Part of a small language model's weights.
Size: 16 layers, 6 heads of 64.
Architecture: LayerNorm before each block, rotary positions, biases, untied embeddings.
Each number is 200 + 40 x the weight over its row's rms, rounded and kept within 0 to 999. Layers, rows and columns count from 0. The size before them is the row's rms in percent of the matrix's.

# layer 13 MLP up, 1536x384, rms 0.0848, rows 1389-1443, columns 128-191
098,182,186,213,217,159,264,211,204,225,195,329,174,222,239,212,220,154,234,219,167,156,162,241,208,147,168,239,165,212,234,188,153,184,331,166,209,201,205,143,217,281,136,212,203,186,185,174,204,171,224,245,182,222,233,146,160,205,200,164,279,176,186,144,172
094,224,207,197,82,240,278,165,186,232,144,199,165,173,193,212,140,128,96,143,196,154,192,191,201,255,183,241,180,202,314,161,202,188,128,251,163,149,204,211,148,227,113,191,234,262,176,232,186,183,194,208,226,172,244,213,240,182,176,208,144,174,240,231,143
103,190,204,189,182,170,186,315,278,222,161,198,257,134,161,200,197,210,132,74,209,166,165,120,218,209,166,183,203,183,165,214,180,218,205,164,197,229,230,233,174,159,212,208,181,168,188,195,217,230,188,195,214,185,164,256,221,121,158,212,180,287,296,230,192
103,213,198,255,182,204,213,213,197,196,134,213,166,103,221,209,198,193,209,174,155,214,265,202,176,242,157,173,188,151,261,159,156,218,124,224,235,264,206,270,227,200,223,189,237,58,232,174,203,208,134,212,172,260,240,242,201,206,209,113,272,174,177,240,215
096,146,170,240,211,183,212,209,123,206,231,270,170,135,230,200,247,181,227,231,219,178,234,228,166,228,194,216,210,249,184,153,168,229,200,223,234,196,216,168,232,241,120,270,129,206,199,109,256,189,231,268,201,216,171,244,214,227,250,179,262,227,174,215,217
105,240,201,222,174,221,194,170,227,242,177,161,189,189,217,147,174,252,216,147,169,206,236,169,231,206,257,200,166,305,97,194,136,156,142,89,197,340,200,97,143,221,144,179,232,179,175,134,252,203,169,177,125,190,162,246,261,204,214,198,185,215,226,212,261
105,204,152,169,108,211,258,162,216,190,142,229,173,259,168,205,186,203,217,223,170,252,226,167,185,180,211,194,232,198,214,269,184,211,152,261,304,194,159,205,193,184,215,222,215,201,180,207,232,227,165,212,234,262,212,211,231,194,224,221,217,278,208,123,216
101,172,141,265,222,245,208,199,146,153,193,178,183,265,167,203,248,193,211,253,99,141,217,191,194,178,125,153,191,209,160,177,165,233,213,195,155,209,202,170,175,184,209,213,191,228,205,283,229,253,201,241,205,227,280,193,222,199,176,247,195,200,157,193,233
097,243,188,241,231,257,164,202,174,99,194,204,217,216,259,182,157,210,210,240,302,166,213,133,265,198,244,217,256,162,239,201,270,229,133,148,197,186,309,155,195,258,248,154,196,251,226,281,147,256,247,243,210,177,152,149,224,160,187,245,186,96,197,160,169
102,141,193,233,265,126,227,182,258,344,178,226,224,209,199,183,220,192,178,228,196,122,262,205,202,202,209,186,169,224,192,205,192,152,227,260,223,231,177,228,182,200,162,143,140,124,192,137,170,141,201,194,179,288,213,256,246,229,246,187,189,279,216,217,161
094,239,216,174,176,240,149,183,205,116,211,249,217,221,230,132,200,153,176,210,230,217,204,228,196,198,151,174,208,254,211,209,217,216,210,241,138,133,111,215,236,192,188,167,225,204,177,112,212,192,181,190,103,263,172,192,135,164,229,151,258,217,199,229,196
094,248,126,296,180,199,202,274,132,163,169,253,183,262,192,172,218,241,147,170,195,182,244,261,199,194,236,214,189,262,160,194,194,176,248,96,184,187,231,237,231,150,194,267,189,143,237,161,236,175,171,126,225,219,176,196,191,193,234,194,211,196,273,141,132
101,227,157,227,190,209,121,215,220,189,183,221,217,177,267,195,200,237,220,205,279,218,204,225,257,195,246,121,138,246,168,286,200,120,151,140,183,207,164,225,307,199,163,218,159,232,119,133,172,154,216,173,205,172,194,206,193,217,187,175,223,221,275,165,186
102,196,201,229,169,262,178,207,131,131,191,172,207,150,157,121,285,265,199,240,166,247,176,169,219,173,234,159,293,235,217,218,226,198,216,246,156,263,154,199,175,188,220,208,212,217,217,227,209,238,195,267,174,251,196,176,196,279,175,282,181,221,189,102,239
098,261,136,187,97,238,165,191,143,188,176,238,175,202,193,241,165,97,187,177,184,193,120,259,289,225,186,212,227,215,176,213,169,187,236,191,157,136,214,247,175,273,221,132,244,188,164,224,192,163,140,166,196,165,193,238,125,262,186,183,215,147,200,171,191
099,126,249,224,175,210,209,184,175,255,178,126,192,162,186,190,219,202,275,196,155,164,224,223,223,242,201,230,207,174,221,211,170,139,182,156,204,162,207,217,244,178,197,195,226,286,231,234,192,211,193,141,117,218,180,133,227,244,179,227,138,163,193,145,64
097,247,215,184,216,148,203,180,196,150,173,187,189,210,175,151,178,186,193,200,195,242,224,167,229,296,183,152,157,188,179,269,268,226,223,220,193,219,259,199,232,91,147,205,175,260,217,189,254,210,148,268,202,201,155,219,213,244,185,203,255,180,162,238,242
104,184,146,222,209,244,195,283,277,177,214,231,220,177,281,190,346,187,190,259,179,147,234,194,183,261,200,316,211,157,219,180,162,165,203,194,173,217,201,173,172,213,247,212,164,164,200,192,182,223,235,228,293,143,210,177,172,231,179,177,246,110,172,195,220
103,211,159,165,179,262,194,152,215,179,178,66,250,191,264,245,50,218,173,184,159,182,229,164,284,204,223,203,217,246,246,253,163,190,186,202,196,230,184,175,181,171,173,240,204,176,179,165,201,135,208,161,206,247,236,200,259,186,197,219,177,221,169,242,232
095,183,175,174,118,194,174,186,194,160,150,207,245,254,130,128,122,224,235,195,198,195,218,221,171,201,198,175,188,172,216,166,137,218,240,274,234,211,237,152,199,153,137,152,168,178,198,257,195,196,145,159,203,304,292,180,194,200,179,232,213,232,166,182,173
098,187,211,227,217,150,259,233,216,193,233,238,208,140,197,220,246,157,263,178,197,177,174,216,200,201,200,185,225,248,208,305,164,188,275,101,150,214,287,190,182,170,163,307,181,208,242,175,184,171,149,227,226,160,139,170,214,226,206,198,172,210,229,246,198
111,210,189,217,207,194,151,180,189,128,166,195,196,210,261,93,217,146,237,228,156,195,179,273,188,147,184,209,206,225,223,254,157,210,223,157,232,253,204,212,291,196,173,222,232,209,217,178,220,218,195,185,223,196,180,234,233,233,240,190,175,203,181,236,178
098,151,243,223,216,189,221,189,192,224,202,177,296,283,194,194,161,205,182,211,234,161,204,164,192,177,213,253,99,273,234,145,284,185,196,147,180,176,247,169,209,216,218,128,241,213,217,219,213,177,211,246,231,235,155,187,214,254,213,212,224,196,200,185,165
093,303,218,196,159,160,278,186,192,325,141,234,201,173,218,154,231,237,240,273,161,155,190,262,186,219,184,174,180,177,242,209,178,199,243,190,133,229,200,216,206,184,221,151,190,130,266,215,132,206,158,175,184,189,237,193,151,218,204,175,231,174,178,266,230
095,198,212,255,178,95,186,151,213,206,164,242,161,210,276,284,185,172,214,212,179,161,128,208,169,220,171,205,225,190,311,196,197,207,202,183,181,187,155,201,195,146,180,196,179,186,180,192,330,232,145,178,170,180,253,248,167,155,182,138,238,184,248,155,197
107,264,189,197,172,198,215,245,168,237,170,212,140,202,166,168,219,189,179,232,161,173,162,199,221,196,164,232,245,202,176,211,215,119,238,271,242,304,272,221,150,157,192,192,167,159,126,227,170,284,176,114,179,209,266,178,182,294,213,150,220,234,238,185,197
099,253,208,172,230,204,225,175,202,137,169,193,133,191,242,319,256,245,152,233,245,195,178,192,199,168,237,171,181,181,198,203,221,199,214,171,214,217,226,152,196,140,231,168,237,219,193,198,203,173,270,256,169,163,218,182,194,254,164,206,227,85,197,189,178
094,211,178,216,137,191,216,113,202,222,199,238,185,208,199,263,197,197,225,186,222,184,191,218,217,191,205,178,223,293,171,147,155,182,234,149,98,247,96,195,208,205,157,156,229,162,220,135,186,184,247,136,333,224,166,221,192,143,194,188,220,237,276,221,177
101,222,137,152,213,128,215,186,133,135,229,153,215,224,216,212,193,195,242,129,212,110,180,201,236,182,196,192,130,226,122,251,189,196,156,204,205,247,194,196,190,144,199,259,131,254,164,173,190,184,204,269,232,142,207,184,176,217,177,195,260,228,153,181,207
098,184,162,203,206,217,136,187,196,143,144,190,227,215,222,165,152,211,197,169,179,214,250,261,268,243,203,241,256,215,207,255,183,235,185,185,254,217,277,218,207,177,145,248,216,273,214,177,270,267,164,212,166,119,245,167,255,138,198,205,187,75,132,199,202
098,240,193,231,236,148,234,270,162,212,195,212,160,247,187,159,231,226,215,194,183,192,143,206,285,205,221,216,221,137,195,244,192,207,207,153,202,203,228,165,231,165,224,170,197,198,201,180,208,138,212,232,279,227,204,197,189,276,150,225,164,192,193,187,185
098,123,154,197,176,259,159,222,167,224,208,204,189,263,229,148,169,170,139,61,180,195,169,201,122,220,258,174,177,224,160,206,86,228,197,156,198,265,128,278,225,145,179,143,189,199,222,200,265,180,225,196,211,228,215,156,143,203,188,191,225,243,204,129,177
101,139,208,236,220,186,112,230,257,264,108,146,176,158,238,177,188,204,178,266,221,199,192,171,190,180,208,193,200,224,197,250,146,230,278,184,240,213,179,76,218,202,224,224,215,166,214,165,206,234,157,202,150,216,198,146,240,267,265,167,215,154,196,243,180
104,221,207,241,221,219,207,197,245,210,226,171,210,187,312,175,208,246,190,205,163,159,170,155,175,190,186,221,148,108,123,197,209,222,201,186,181,195,116,204,244,238,179,115,184,134,157,230,180,208,253,194,129,203,192,195,195,222,203,193,225,215,151,163,235
104,244,183,130,176,159,254,188,156,209,223,231,207,323,230,204,197,185,138,198,224,165,206,191,207,187,179,195,169,247,190,184,199,306,171,157,220,271,140,183,232,267,170,287,175,210,225,261,185,256,246,181,224,209,200,222,233,230,209,219,167,210,228,218,187
107,243,139,223,190,200,204,178,176,145,249,151,202,175,272,217,200,180,147,162,192,185,138,227,172,183,144,179,151,205,209,133,250,141,272,183,242,181,207,127,216,181,177,226,196,126,145,175,155,182,213,200,218,220,179,144,181,218,168,165,175,111,225,215,174
096,177,227,116,170,126,227,227,154,160,220,201,189,144,201,290,194,179,270,186,252,215,131,288,179,187,234,210,230,139,253,278,237,183,243,207,188,226,205,163,171,216,196,145,200,209,196,245,205,216,191,219,221,190,183,231,227,282,201,213,187,180,124,170,142
098,175,165,211,220,107,198,255,176,203,227,190,210,223,212,159,188,225,121,144,155,138,182,165,224,262,236,201,252,248,114,177,138,238,174,218,267,272,150,205,247,278,146,242,224,224,222,215,170,186,206,228,210,229,176,145,173,204,165,161,282,279,240,182,194
098,182,236,158,204,172,192,176,196,239,179,100,248,215,233,187,158,150,224,117,261,207,223,183,238,168,222,156,218,232,245,231,187,228,245,210,215,185,192,162,208,247,183,218,192,128,233,162,202,256,202,332,181,143,219,191,222,148,184,206,179,224,182,234,228
095,173,193,192,214,210,211,162,211,151,140,235,149,312,177,241,112,172,185,182,211,241,190,169,168,231,203,203,169,214,185,232,188,203,168,213,180,189,150,204,163,212,204,172,153,196,206,248,135,141,169,179,232,243,213,175,187,198,261,125,245,231,178,244,186
096,180,231,160,217,184,245,172,150,198,230,158,285,249,180,127,290,182,162,162,195,203,248,242,157,163,251,178,220,231,162,265,200,272,251,271,198,174,201,157,192,192,157,207,134,247,152,185,209,165,163,169,209,140,227,196,202,230,192,173,193,222,281,210,236
098,172,166,186,215,202,207,217,254,194,166,180,162,189,190,126,239,148,154,231,168,153,298,164,154,239,268,171,155,163,207,167,187,199,158,221,276,174,192,178,188,110,201,184,194,140,189,219,178,161,224,218,202,225,174,196,154,202,208,169,187,144,193,146,213
105,242,238,214,184,170,233,241,114,186,172,141,232,199,228,144,209,229,196,248,185,184,218,142,277,201,141,216,192,229,205,210,140,205,294,243,238,185,304,192,204,194,241,217,158,238,235,236,289,196,174,197,164,208,245,130,186,185,231,250,216,235,190,169,213
094,245,161,217,173,186,119,213,178,138,181,148,178,229,175,229,234,314,184,174,197,193,270,181,223,190,154,161,198,142,241,220,255,156,179,254,217,276,91,190,195,215,200,138,164,231,212,268,153,236,220,263,184,280,215,208,140,276,176,202,165,222,246,183,173
107,176,145,159,229,152,190,219,205,139,249,175,166,140,162,201,207,222,179,224,207,193,289,188,218,186,210,180,193,198,108,230,231,210,130,174,193,179,153,194,216,164,232,227,253,222,190,143,227,166,213,262,164,199,182,239,289,229,206,227,150,199,195,170,175
090,201,223,239,164,133,175,167,215,216,200,231,152,151,186,154,186,238,249,193,192,177,207,240,129,203,116,223,211,238,209,205,126,258,189,281,236,272,220,162,129,210,216,192,198,233,238,218,247,230,178,172,243,243,187,185,130,304,181,201,234,175,168,229,182
099,168,174,213,235,118,175,165,206,194,228,168,234,202,261,228,131,204,199,234,125,232,241,207,203,186,197,135,187,223,204,222,186,265,209,217,164,222,195,144,270,209,176,208,185,241,280,183,219,235,207,161,118,139,244,253,210,287,200,201,213,180,206,147,266
103,152,239,239,262,211,189,251,205,122,234,221,227,152,209,218,175,174,148,304,164,202,201,233,184,195,183,204,206,185,209,175,196,174,211,277,228,222,193,182,207,211,212,237,224,123,189,206,215,253,173,244,163,214,203,254,230,239,207,223,181,251,218,189,139
102,136,184,246,126,172,229,200,176,236,217,190,254,138,124,217,211,131,131,186,108,132,189,218,219,208,128,230,253,201,292,138,153,255,204,175,181,151,225,129,241,246,165,148,190,222,230,167,234,175,106,181,216,230,257,187,220,239,240,203,104,160,222,175,165
094,134,187,210,203,193,184,217,113,171,201,238,252,144,235,149,176,197,228,279,201,201,252,277,272,217,155,218,227,199,208,172,161,226,170,161,155,89,203,190,184,128,206,190,223,77,208,173,214,226,191,267,157,225,187,260,167,276,125,172,249,169,173,187,226
104,225,183,183,241,236,136,205,178,174,206,249,192,136,147,133,201,170,202,189,166,156,147,140,246,119,252,247,202,208,115,182,206,199,221,217,205,120,205,262,165,223,256,119,227,168,224,194,226,239,226,168,193,187,165,155,166,227,251,221,200,181,172,219,230
100,212,173,216,163,202,151,255,255,161,150,157,173,161,229,159,217,194,185,247,152,229,247,295,245,229,180,133,211,250,202,181,180,125,247,153,199,216,184,225,226,200,151,147,247,161,171,194,187,267,189,211,225,153,221,180,221,168,244,159,288,189,231,216,170
097,181,209,178,225,266,224,153,111,191,201,225,290,203,214,171,200,198,194,131,168,132,168,253,180,115,182,168,233,223,170,227,240,125,253,150,222,191,218,196,170,306,202,194,202,256,181,236,216,208,194,184,236,220,191,212,154,228,150,151,182,143,168,134,234
102,195,209,207,251,154,194,182,126,178,161,179,181,132,228,191,153,210,260,251,255,173,183,137,192,221,159,166,261,263,185,190,166,224,168,201,244,200,282,205,290,255,155,195,204,171,176,191,180,202,231,213,230,292,231,256,177,129,231,271,115,158,178,237,153
106,227,186,156,137,172,257,204,177,242,207,221,245,183,237,183,220,118,141,245,191,201,166,157,163,203,221,167,204,162,216,155,127,187,222,226,224,180,156,261,249,164,177,162,162,183,280,199,195,224,224,171,232,226,252,195,218,209,197,164,241,218,238,138,218
# layer 13 MLP down (transposed), 1536x384, rms 0.0877, rows 1389-1442, columns 128-191
091,212,211,164,167,236,221,167,166,190,198,130,189,179,164,240,141,213,188,254,189,229,208,225,191,160,212,257,171,171,199,203,177,254,213,226,201,180,162,180,163,173,202,202,116,186,183,141,190,181,154,134,150,213,111,186,242,212,164,220,111,254,231,284,169
100,263,174,129,224,157,227,137,224,185,230,161,187,145,183,234,244,221,181,171,182,232,236,177,252,234,188,116,180,212,177,241,193,209,115,211,132,207,179,169,149,213,164,120,123,280,244,213,172,198,241,170,199,197,175,92,144,174,176,175,193,160,212,141,200
099,210,236,166,207,245,206,188,143,248,222,170,207,165,215,144,263,220,198,220,160,156,132,215,257,131,183,185,250,189,190,193,187,206,141,179,152,199,185,187,239,206,220,242,138,141,279,101,198,200,205,240,203,220,215,189,230,212,180,272,159,120,218,168,163
099,224,206,177,213,171,187,210,144,204,242,206,248,185,185,193,171,193,284,178,153,189,233,212,185,246,249,252,293,206,219,146,151,180,175,207,237,182,233,251,168,239,176,212,197,177,171,175,142,192,178,201,257,217,147,223,199,168,231,208,160,146,216,148,214
107,186,144,226,177,177,186,203,186,97,184,212,217,204,185,181,178,161,177,182,126,215,155,139,150,148,206,127,165,160,176,245,218,221,216,184,173,172,202,206,146,150,176,237,194,222,180,167,181,176,157,153,270,251,212,168,180,151,190,204,178,170,180,226,222
100,252,206,168,235,255,145,109,288,237,208,250,260,211,139,195,185,204,156,201,110,184,221,148,140,206,207,256,210,125,205,197,155,172,207,211,153,200,226,211,243,218,224,215,199,193,119,169,212,162,227,132,239,213,187,137,232,157,214,277,178,198,244,167,191
106,164,203,187,202,131,182,173,131,255,214,214,204,211,93,205,123,144,104,215,200,200,192,267,89,233,207,237,182,206,150,147,165,180,184,222,247,172,233,162,168,218,187,219,210,235,218,187,266,166,261,198,209,163,243,167,195,175,184,216,168,254,254,178,150
096,173,174,132,141,190,158,277,157,240,224,168,232,184,237,180,172,195,186,194,268,234,203,208,252,198,205,189,206,238,180,167,162,156,151,227,146,204,145,236,189,216,173,222,125,208,190,122,234,199,156,148,207,212,171,255,200,206,139,175,151,267,220,206,203
082,190,228,165,171,159,215,152,257,246,195,216,215,197,119,173,217,236,182,202,208,214,195,243,107,184,192,188,210,219,127,203,173,230,190,215,214,184,172,228,212,160,198,225,179,147,165,75,195,178,173,156,230,196,186,201,199,204,205,199,215,202,206,233,231
101,243,179,183,230,239,171,157,203,222,202,154,208,204,202,192,170,219,257,222,166,350,181,161,183,223,161,177,198,180,131,152,195,203,200,181,135,173,204,204,239,164,169,243,237,188,195,230,221,198,176,155,156,231,262,286,202,194,225,227,141,229,174,166,260
098,138,184,194,168,200,216,145,195,247,179,110,163,201,203,162,111,216,103,216,162,170,194,211,233,211,89,167,189,107,165,237,203,141,165,161,155,216,207,186,219,197,177,159,204,214,194,271,192,256,216,175,219,99,217,184,171,117,154,216,102,152,253,224,221
100,194,212,179,157,272,234,179,209,240,196,235,206,233,218,115,169,128,228,156,200,227,156,221,256,185,237,170,197,159,266,261,264,127,166,198,186,145,177,222,201,193,214,159,189,249,152,195,206,213,196,172,240,269,148,198,188,149,196,191,155,176,230,245,176
104,251,197,239,218,148,134,197,198,142,166,74,287,225,161,133,188,213,262,141,244,202,169,217,199,271,222,201,231,204,176,201,248,224,174,210,180,155,248,193,163,195,194,320,166,190,231,192,254,169,148,224,188,155,255,200,193,135,201,191,172,160,188,174,196
100,128,185,146,273,167,218,205,206,198,187,190,171,224,167,145,171,166,234,202,216,196,191,252,258,168,203,215,275,161,166,196,230,114,172,209,211,163,183,128,191,244,232,173,207,222,216,177,212,140,176,302,222,215,276,173,238,219,259,255,227,266,212,145,196
099,181,156,228,208,186,242,229,140,134,181,219,213,171,212,188,200,159,163,193,191,237,201,201,183,352,142,236,185,141,184,281,213,219,185,181,193,222,212,198,174,247,154,192,190,106,153,165,166,217,271,216,163,160,170,283,200,155,243,184,201,217,208,186,216
096,176,200,212,139,178,217,156,180,177,202,211,225,235,149,260,167,219,241,237,190,220,305,228,172,204,212,183,249,176,215,217,178,183,133,201,147,204,213,162,244,204,225,176,191,195,182,244,218,169,247,146,197,187,228,226,171,171,209,210,221,243,138,209,224
097,172,183,180,231,216,220,258,220,191,213,184,211,205,174,173,198,182,210,172,227,162,259,159,215,178,219,180,236,224,147,152,208,136,324,211,159,153,204,238,239,214,244,127,184,194,215,158,166,93,173,206,211,121,139,225,211,271,178,224,149,233,198,203,184
104,181,194,141,184,222,207,268,151,147,205,154,202,255,202,191,245,210,233,198,182,137,203,233,187,185,227,172,226,195,157,191,191,152,228,257,173,196,243,219,277,167,176,203,183,198,245,171,207,163,131,237,194,188,190,172,194,222,179,125,85,304,271,191,287
093,171,173,205,177,169,222,256,182,241,197,201,166,160,159,177,195,282,185,125,183,192,173,211,194,211,214,228,168,259,124,170,190,186,223,210,151,163,186,207,209,180,140,155,217,173,202,178,206,246,242,200,186,169,182,163,235,209,125,178,183,221,215,225,255
098,208,224,203,171,225,183,207,210,191,249,197,202,215,199,201,208,248,248,239,192,210,157,170,236,214,157,188,190,217,155,175,202,187,169,205,140,161,237,190,220,174,187,199,234,189,149,213,194,152,168,193,248,168,260,155,223,132,262,161,181,166,206,199,196
105,133,176,144,206,206,121,152,183,206,205,183,141,200,243,203,219,197,152,220,232,282,218,225,242,302,196,221,202,204,252,180,172,206,170,151,167,230,219,148,235,225,184,201,176,163,189,199,231,166,187,156,164,182,256,202,155,135,155,296,132,181,223,133,286
101,190,173,127,235,197,178,262,183,195,146,220,195,151,236,184,192,244,194,215,204,271,201,169,73,180,153,204,270,216,205,164,145,223,238,238,177,192,195,192,269,217,234,185,220,206,167,232,246,204,242,198,251,142,191,231,163,243,131,177,228,234,197,159,268
100,153,187,180,246,162,169,177,236,213,218,214,192,186,134,212,140,186,200,189,219,241,144,99,279,206,137,168,279,219,140,110,198,167,170,117,188,199,183,188,323,165,206,260,195,195,165,232,136,185,133,129,132,138,277,194,228,168,198,163,242,235,164,182,192
097,169,184,255,211,191,180,225,235,144,208,192,306,209,135,160,218,216,202,145,153,178,282,163,202,115,205,212,177,202,134,200,194,163,166,136,191,272,132,165,184,235,174,138,214,243,134,161,198,187,168,216,199,205,213,176,189,186,227,190,198,174,216,189,255
101,134,222,205,230,209,234,211,217,183,169,210,186,169,178,204,239,155,162,219,208,219,156,221,175,188,146,151,195,137,175,187,126,191,259,192,187,133,202,212,142,163,182,229,228,223,230,110,208,206,172,249,244,154,152,174,297,236,142,191,217,189,150,206,182
096,208,168,349,191,158,203,160,256,171,194,175,215,213,176,179,139,162,164,268,143,177,103,270,204,149,253,159,215,199,101,144,93,113,183,185,209,216,229,229,226,199,199,217,193,193,203,212,104,157,198,232,228,149,160,252,200,190,158,256,193,237,170,122,229
089,150,176,236,194,229,165,249,242,243,232,235,183,213,240,200,222,146,172,209,185,179,179,220,215,209,218,221,211,236,287,161,182,256,149,230,175,120,231,164,162,211,194,225,142,237,187,166,250,160,268,207,205,213,220,211,153,172,269,161,195,168,279,238,209
102,179,159,194,167,179,261,268,227,148,130,162,224,158,79,201,220,214,245,159,149,161,197,180,207,221,206,231,235,200,215,152,241,110,112,180,159,273,180,133,227,254,148,180,244,249,207,180,196,204,177,152,145,126,229,86,197,156,166,252,206,156,202,169,217
105,149,140,240,120,240,230,240,155,197,235,150,250,199,140,206,132,220,241,239,228,272,127,216,148,134,216,184,194,223,230,153,177,146,234,222,191,174,186,176,210,236,209,192,218,229,268,148,149,185,208,125,203,206,198,286,230,210,253,180,207,168,183,234,219
094,188,211,185,147,194,171,251,183,201,310,211,194,194,137,180,192,190,231,192,221,221,214,158,183,197,248,227,239,324,193,215,185,152,153,216,206,128,184,233,194,227,205,216,180,266,242,192,196,204,226,238,208,231,259,139,160,191,210,213,88,184,118,270,145
098,157,243,159,241,167,151,216,194,236,227,130,190,136,192,158,127,150,208,254,212,243,100,246,147,185,189,221,243,169,178,186,230,197,175,236,239,159,261,156,202,204,152,185,126,172,100,124,168,161,151,99,231,171,216,243,118,161,200,190,136,221,111,240,240
092,135,274,161,190,172,174,167,231,216,245,199,304,205,206,240,204,274,207,230,255,193,196,144,131,203,179,221,210,219,192,216,209,126,225,205,166,193,182,260,186,211,206,200,259,190,209,174,204,179,253,172,178,236,224,208,223,219,227,168,176,218,196,247,140
097,164,186,187,219,194,188,124,212,209,214,200,187,176,177,148,182,219,197,212,87,192,246,200,228,172,249,169,215,179,195,208,177,224,235,208,216,213,165,185,211,149,165,197,177,175,228,179,207,124,207,200,134,244,197,130,216,200,205,208,169,140,220,193,195
104,226,160,299,195,206,201,170,225,170,178,249,192,179,257,233,194,193,233,174,139,186,175,207,255,179,165,153,191,167,198,202,177,176,154,174,211,212,172,190,219,272,201,139,229,214,165,188,170,236,174,204,138,153,222,164,251,166,186,210,202,146,255,225,192
101,221,227,163,175,183,159,231,229,218,213,177,181,182,137,202,166,115,189,222,231,148,248,219,174,202,266,256,217,189,167,174,151,224,228,140,126,201,222,210,202,176,198,183,231,175,227,145,210,183,242,203,234,214,196,228,165,204,236,176,158,163,219,237,152
127,186,152,225,224,205,123,247,190,225,148,206,164,181,133,173,172,175,166,211,247,273,78,146,173,240,200,173,148,118,181,191,166,233,144,189,196,196,180,199,123,198,204,197,226,241,215,222,215,165,153,122,186,230,209,170,211,87,289,195,206,183,199,143,275
102,276,195,216,225,140,183,183,257,221,206,210,225,155,203,171,211,233,204,191,167,276,175,216,228,247,173,209,206,205,106,140,177,253,204,276,227,149,200,203,213,206,204,207,202,149,171,181,173,197,170,170,235,191,200,219,181,205,169,275,133,248,215,167,160
094,136,241,156,195,200,229,227,263,214,205,241,207,167,220,230,135,254,203,240,148,218,225,199,181,131,147,181,195,237,173,199,235,205,215,177,255,220,151,172,156,222,161,195,168,219,215,205,243,176,185,216,157,179,156,190,206,198,227,233,167,177,183,228,175
098,215,289,208,154,192,147,189,184,193,126,198,175,107,185,188,254,201,237,261,220,227,190,140,183,255,173,219,209,130,197,155,141,200,190,207,301,137,215,239,176,223,175,181,252,185,248,261,217,169,226,170,233,225,258,194,185,211,188,144,155,188,166,167,172
109,202,212,255,170,178,243,254,202,189,161,179,138,186,206,280,219,253,148,208,205,207,184,210,186,266,250,203,199,192,178,225,138,138,218,150,174,180,209,188,332,220,156,186,202,161,254,210,209,262,223,180,236,212,174,196,232,187,190,242,136,177,194,215,199
112,156,166,201,229,167,192,223,143,211,201,198,102,235,187,182,148,177,242,192,189,176,174,170,160,192,145,221,171,234,194,216,187,193,184,166,209,174,193,191,217,195,100,124,287,211,202,171,158,227,168,151,213,136,120,217,236,184,202,150,230,332,223,249,229
101,185,176,211,249,159,216,216,206,185,176,181,247,255,169,235,201,194,187,147,241,195,151,232,219,178,170,227,267,206,206,239,253,191,200,216,165,296,262,196,235,172,251,189,212,187,209,218,182,265,157,243,192,245,168,154,137,206,322,199,308,148,130,200,166
103,133,266,258,236,222,199,192,220,153,194,167,196,201,132,216,175,200,243,216,229,193,236,155,197,165,205,164,197,112,146,233,214,264,241,179,229,165,203,182,225,191,217,213,191,194,209,233,143,211,206,314,178,187,217,195,185,224,220,183,195,221,91,296,238
095,168,201,198,220,251,233,244,187,192,187,243,210,177,145,181,120,221,194,222,185,234,178,204,244,241,222,174,279,218,191,191,164,174,206,189,220,209,172,247,150,201,206,196,220,192,172,188,205,142,241,189,214,179,213,175,184,148,200,169,245,188,187,149,167
113,184,116,208,106,192,217,225,158,164,180,207,204,263,199,180,240,268,261,215,230,266,232,144,190,157,282,195,214,206,120,217,155,173,223,247,238,144,282,189,221,203,167,264,198,263,153,166,123,224,212,215,196,180,112,212,183,211,190,232,217,185,243,134,243
103,215,193,208,217,195,240,195,208,195,295,182,185,186,142,177,201,173,151,220,278,284,133,199,215,202,193,187,215,186,129,203,192,199,214,189,99,244,120,192,198,225,172,139,156,183,168,260,252,180,153,197,182,163,217,228,174,236,247,182,249,142,173,168,172
093,138,205,213,190,228,177,244,146,268,188,124,269,183,189,165,186,215,169,213,241,171,242,202,168,226,200,216,174,185,179,180,146,144,190,218,242,157,217,274,42,152,201,233,188,202,228,200,226,165,216,201,236,218,219,228,183,170,153,217,159,255,253,211,279
100,207,218,199,248,222,203,245,229,215,176,214,208,177,231,158,230,281,183,204,153,138,218,203,250,159,224,240,306,248,224,291,204,231,210,200,200,191,233,165,124,199,183,195,189,210,162,197,271,159,209,179,129,174,235,158,139,198,219,216,151,206,202,270,195
106,283,169,204,202,126,143,179,209,221,188,203,169,187,245,182,212,150,120,186,266,162,140,164,241,155,153,178,151,205,203,190,230,144,200,240,210,226,168,137,193,184,152,180,203,211,171,215,185,282,232,175,135,223,215,150,234,116,254,243,229,165,162,149,150
095,203,224,272,204,159,178,156,288,269,132,230,117,160,179,242,174,193,220,239,213,123,136,175,127,128,217,224,191,229,188,192,199,224,232,112,165,145,177,219,182,186,258,141,192,188,216,170,182,199,218,140,240,170,243,225,242,179,165,147,216,238,223,271,230
109,195,174,183,198,197,155,198,164,202,204,199,126,183,198,150,160,194,158,192,249,211,176,149,216,198,154,211,188,233,186,185,133,132,138,272,243,261,191,217,200,258,218,255,165,218,256,334,226,193,246,185,239,230,207,256,249,156,144,184,160,198,174,225,219
098,175,174,237,284,210,173,241,187,200,197,204,258,148,208,199,195,208,229,212,234,206,257,185,169,198,213,110,200,153,194,175,151,103,246,206,226,195,193,161,166,169,181,128,218,236,149,197,181,195,226,218,166,178,173,163,235,198,229,168,170,179,201,220,137
099,202,201,255,135,196,147,197,166,205,207,200,160,205,161,201,221,255,210,212,233,151,171,158,176,176,149,160,168,154,142,170,237,182,232,219,216,213,149,162,177,218,204,155,220,168,262,164,201,204,157,172,186,226,133,112,241,234,192,154,229,220,205,215,198
088,122,154,207,218,173,188,230,222,162,223,193,260,156,240,213,156,218,174,222,116,166,222,157,189,193,216,245,244,214,242,184,269,183,212,167,171,194,133,227,201,179,198,169,205,203,127,239,177,206,186,251,208,194,157,166,172,247,221,125,164,191,207,289,236